Weights of a small GPT-style language model, trained from scratch on English Wikipedia.
Size: 18 layers, width 160, 2 heads of 64 (1 for keys and values), vocabulary 8192.
Architecture: rotary positions, untied embeddings.
Training: a variant of Adam for these matrices, 12146 steps.
Each number is 128 + 24 x the weight over its row's rms, rounded and kept within 0 to 255. Layers, rows and columns count from 0. Numbers have three digits each. The size before them is the row's rms in percent of the matrix's.

# layer 7 attention query, 128x160, rms 0.186, rows 0-11,64-75, columns 80-159
081:122144101148101138133128150173097146144137164153156157097101091120117162128109123138095119090098156127115137091097150164115171129154113143115120102141130169086111094118100164102144129114140146143137094182136141139123128143142135147150144101
071:109159067094154124130176183111115135109170067158097136136120081127151185123058150123158101127132133104070158121135144146117149110131134119117146150130135115107135118153068127149120130113074149160107125166125136125187158147142107116163145114
079:136143116123127139112181161151106158110175102121112159146141098121125144153110136107161125135127111097116112150107131169123113167112132092149169161142093122109120111084059153119138143137094106143123121184166140105145119162113106116127131142
075:156130128127088135120105110142150104128082134109097125107103119120118100119130105114077110087091113149154110105125108162145151133127150153119105085189124135126145102164150094084120145139182154111122104097138124173125097160127118144121128071
085:110145117178133132151125114126163175087134116124139140137117091128133094093154140097099125138135142130143156112097166122133103076156120156107169069132141162102167166124110150092156156158095155152128103118127137128123126132131134109118116137
075:113115118138174153129184132105173109151098098138078139123137086157129135133138158118121101131134113071157166127095117111058167103146147155115151139118133080094096110149113142120100117137092156127155137158135138140171110158183129146161129099
075:175126127177125098127061092157125149117129133122148130109121179149134110141159095124145214117134105125132117098128120089126123139131116089126115116154120142147089119132166139140162136100149115161109130100143099160067142107111166142153133114
067:083132150158127149159088105155167135150093171129126123115147107120121123062182167121120097162119133123150138110114151089150121106151150156121161098101115115133160139126152126118142081145129147149174121117093121123152111131143155096129119101
078:122116121157153102089115104177136155127145112085155121125086174100138108122129083147174135126124116131125106145145132090147107111121133139143140155092130110181084099118133092170176141127159131162162128108171128125060162126104133110156118148
071:172126135105133168151138144104122094127149126126124115114138132114109107109074132133109115098126110152146118134151151184133161115108133118093153109105171089135132097157173109144129122113100137138147116116155137170136127124121157154113123128
064:149121178124096144123143146124129149127116144126125130122108181122123155129090093161174166103126143135169122109120162140154140142118124119106117090095151102139117101110185101133144150091144128136129123113139094177089125114118153150092149103
072:125111174097075165148132124114157140125101124128120125108136088125118105110113138118100146136124109143155103150114120181125128138164143080176154169121109151134174151145114148101125125162129143128089119102145130173128122144178126114149108141
056:094110097109153138163128055078110139181162147124130163131135107187128104105143113114138092097150177161132162119123108126097132148168121127139145107103117132101138103135084111144162105171128109117096112125136114122131133166106096145153142129
062:147136107106162131104096064098103135182136103102135116139126120120132071117125110117112096123155152117116164133159094156097150127136169121128168106086109150165126096133131089137166126135129100153076126137139183111121098147094101124183142105
057:096120118122160122119095118103089139144139089103098152103144113145114063102150110137122100133161159106115180126139092136133168117126153083124145091102163121108141096138114085132116117105150124082092164147136136133155112145107097121187124132
060:135154109136111124139121188145151099115137157129111109114136155122152152118139129103164181176115134105120120099089154108154090071141101140146141114185090120123145145126110159121092130176102160115133137121139123170137154101145171145104120110
063:126090113102134086118069145130072119150127171126145165121117126123145122125160110117088164148087154117098136112113125094125111126142107120158156142123148158134103113128102122120125096097152185125102150153121120194137115139129138144142148085
084:098090135128089126124137082142105122144113122120101107151128106121096079153145114104129119097084105123138151148122106175079118159129129102089156124104131217118128118102121099100143104118117103117128119144128097079123085113129108080136143136
073:137134151149099097186099156129145140129108169153151118103128124177132136128141133127127164120150101083153110137135171123142123085120100128166090114126130103137154164130146131125111114126153160126167089106138127158076122101141180147096086109
068:120136122127141133106142145106140118171109111105109167167174138130155134131109120127066112125186099189143131145130131164126110159103174145082136155120131174118135129093108116142159148169099115146130161144115138115121126186151129128161130126
071:115163114100113120120140156146125133139160118124114128138139139151157135092147138116196155098106127124124148122169148149133153073138136135119103135125135129114165097129133117157144119146122136156157082117115144115079138082138154165113121108
089:102122117100131140170103101130115123106116104087110142113085110183139090152148124069145119111110117121122129164161068127129126163108140081140109166110137135156135133145151110085161091098121110075134118139132149113107115132130141086119128104
084:085143129121132138157123109142127179133131121126126117080122113151115087140144146117177142102130127110112148116136106116092137096156136142120138102094175143143129116192154133155139099124139105100128123090089108118126140103131127112154126116
069:159151128116094148141135132104133142117136120150135068102140093119156188133129145126124150152145140095089173115101159152125127112130125130165141171162090130127134137158123162120121124129103137169105114151114097124123129130220141145090120129
# layer 7 attention key, 64x160, rms 0.147, rows 0-10, columns 80-159
120:135161161124138152153088116079091103154161108122093119111135090142097161138090185102118133154164122121108156155146137140101134122155148112153147152147137109172137165141137160151106115095126113118094135151099150137107103114139075083142156136
116:157126185133125138152125131108128143133138149110098105108140115167092126118134212100100129148132088119144140153135122117087115120153125114155148143174134132144127172145133161128112104112131096135110134171146157161107097148177108083101143129
110:088146168118115105174129130086142116120147109116107134126111103106121139108117158122144161129163141125136170104109127120113167108130148120148169132158125136163154151142146168119123142142107157137120127160091128112098100120178095128150130078
091:134131102126136166117154132131102127109107140169113110135113166089158117123111080141134101099162186095125129110096128128167131171085114117146130147112152067114109122107164112151116150153109147112131161122098105168155130121137122145118131112
091:085134132091104187158136129146126155141158115135146166108128119071139105154124163134134102127139176114130133126077131138118136125111137138171143137097146147140131102122156193151116124121115109124131161106066132170145119104153082157170118117
095:102147129121082127140114138079099120097125165105099123131112109119125152103071157116128148162122155166123071127104154096131153161127139143112136123148116130118141131143179155093156122107122088141109108137176158141123145086153128141140150106
088:191136083108142151124140139159189133181124138172111104151153162135102123138146124157106078101162127122170094141144144141144106111118142107123139104132077144103134135096160123100150126154160137131140141113103125136149155121078135154102126125
095:108151150144103066126147115127139130075115132125124122119135111097134156082115144140144165165116122156153093090115119098149124156123128121145131109113131132168107119174099144139102156116137134080098139151129166109139117107108161118149143113
106:141109114147124142108102154125117159148123161125130106147116154160185120139121097131160090118139111117137111164130186115208137129115080118079147116124118087105107114119123116091170097110141132150124147070153096153125131148115144147105133137
108:133120093132153128142147100109098120152145119113124076122127115199159137134121182120157092104204149149147140119131176127090104114156115100144081131125095127115165144163149118118166089131104128099132133162132142125146145132111116131117121153
103:168122115134135147098141094101132139134161117141135135116124155123130138141111155120156105105212119112098129153142202178115139115138149135139121136135126098119140180160165133114142100127128112141156116125122123145126135095113098158142102148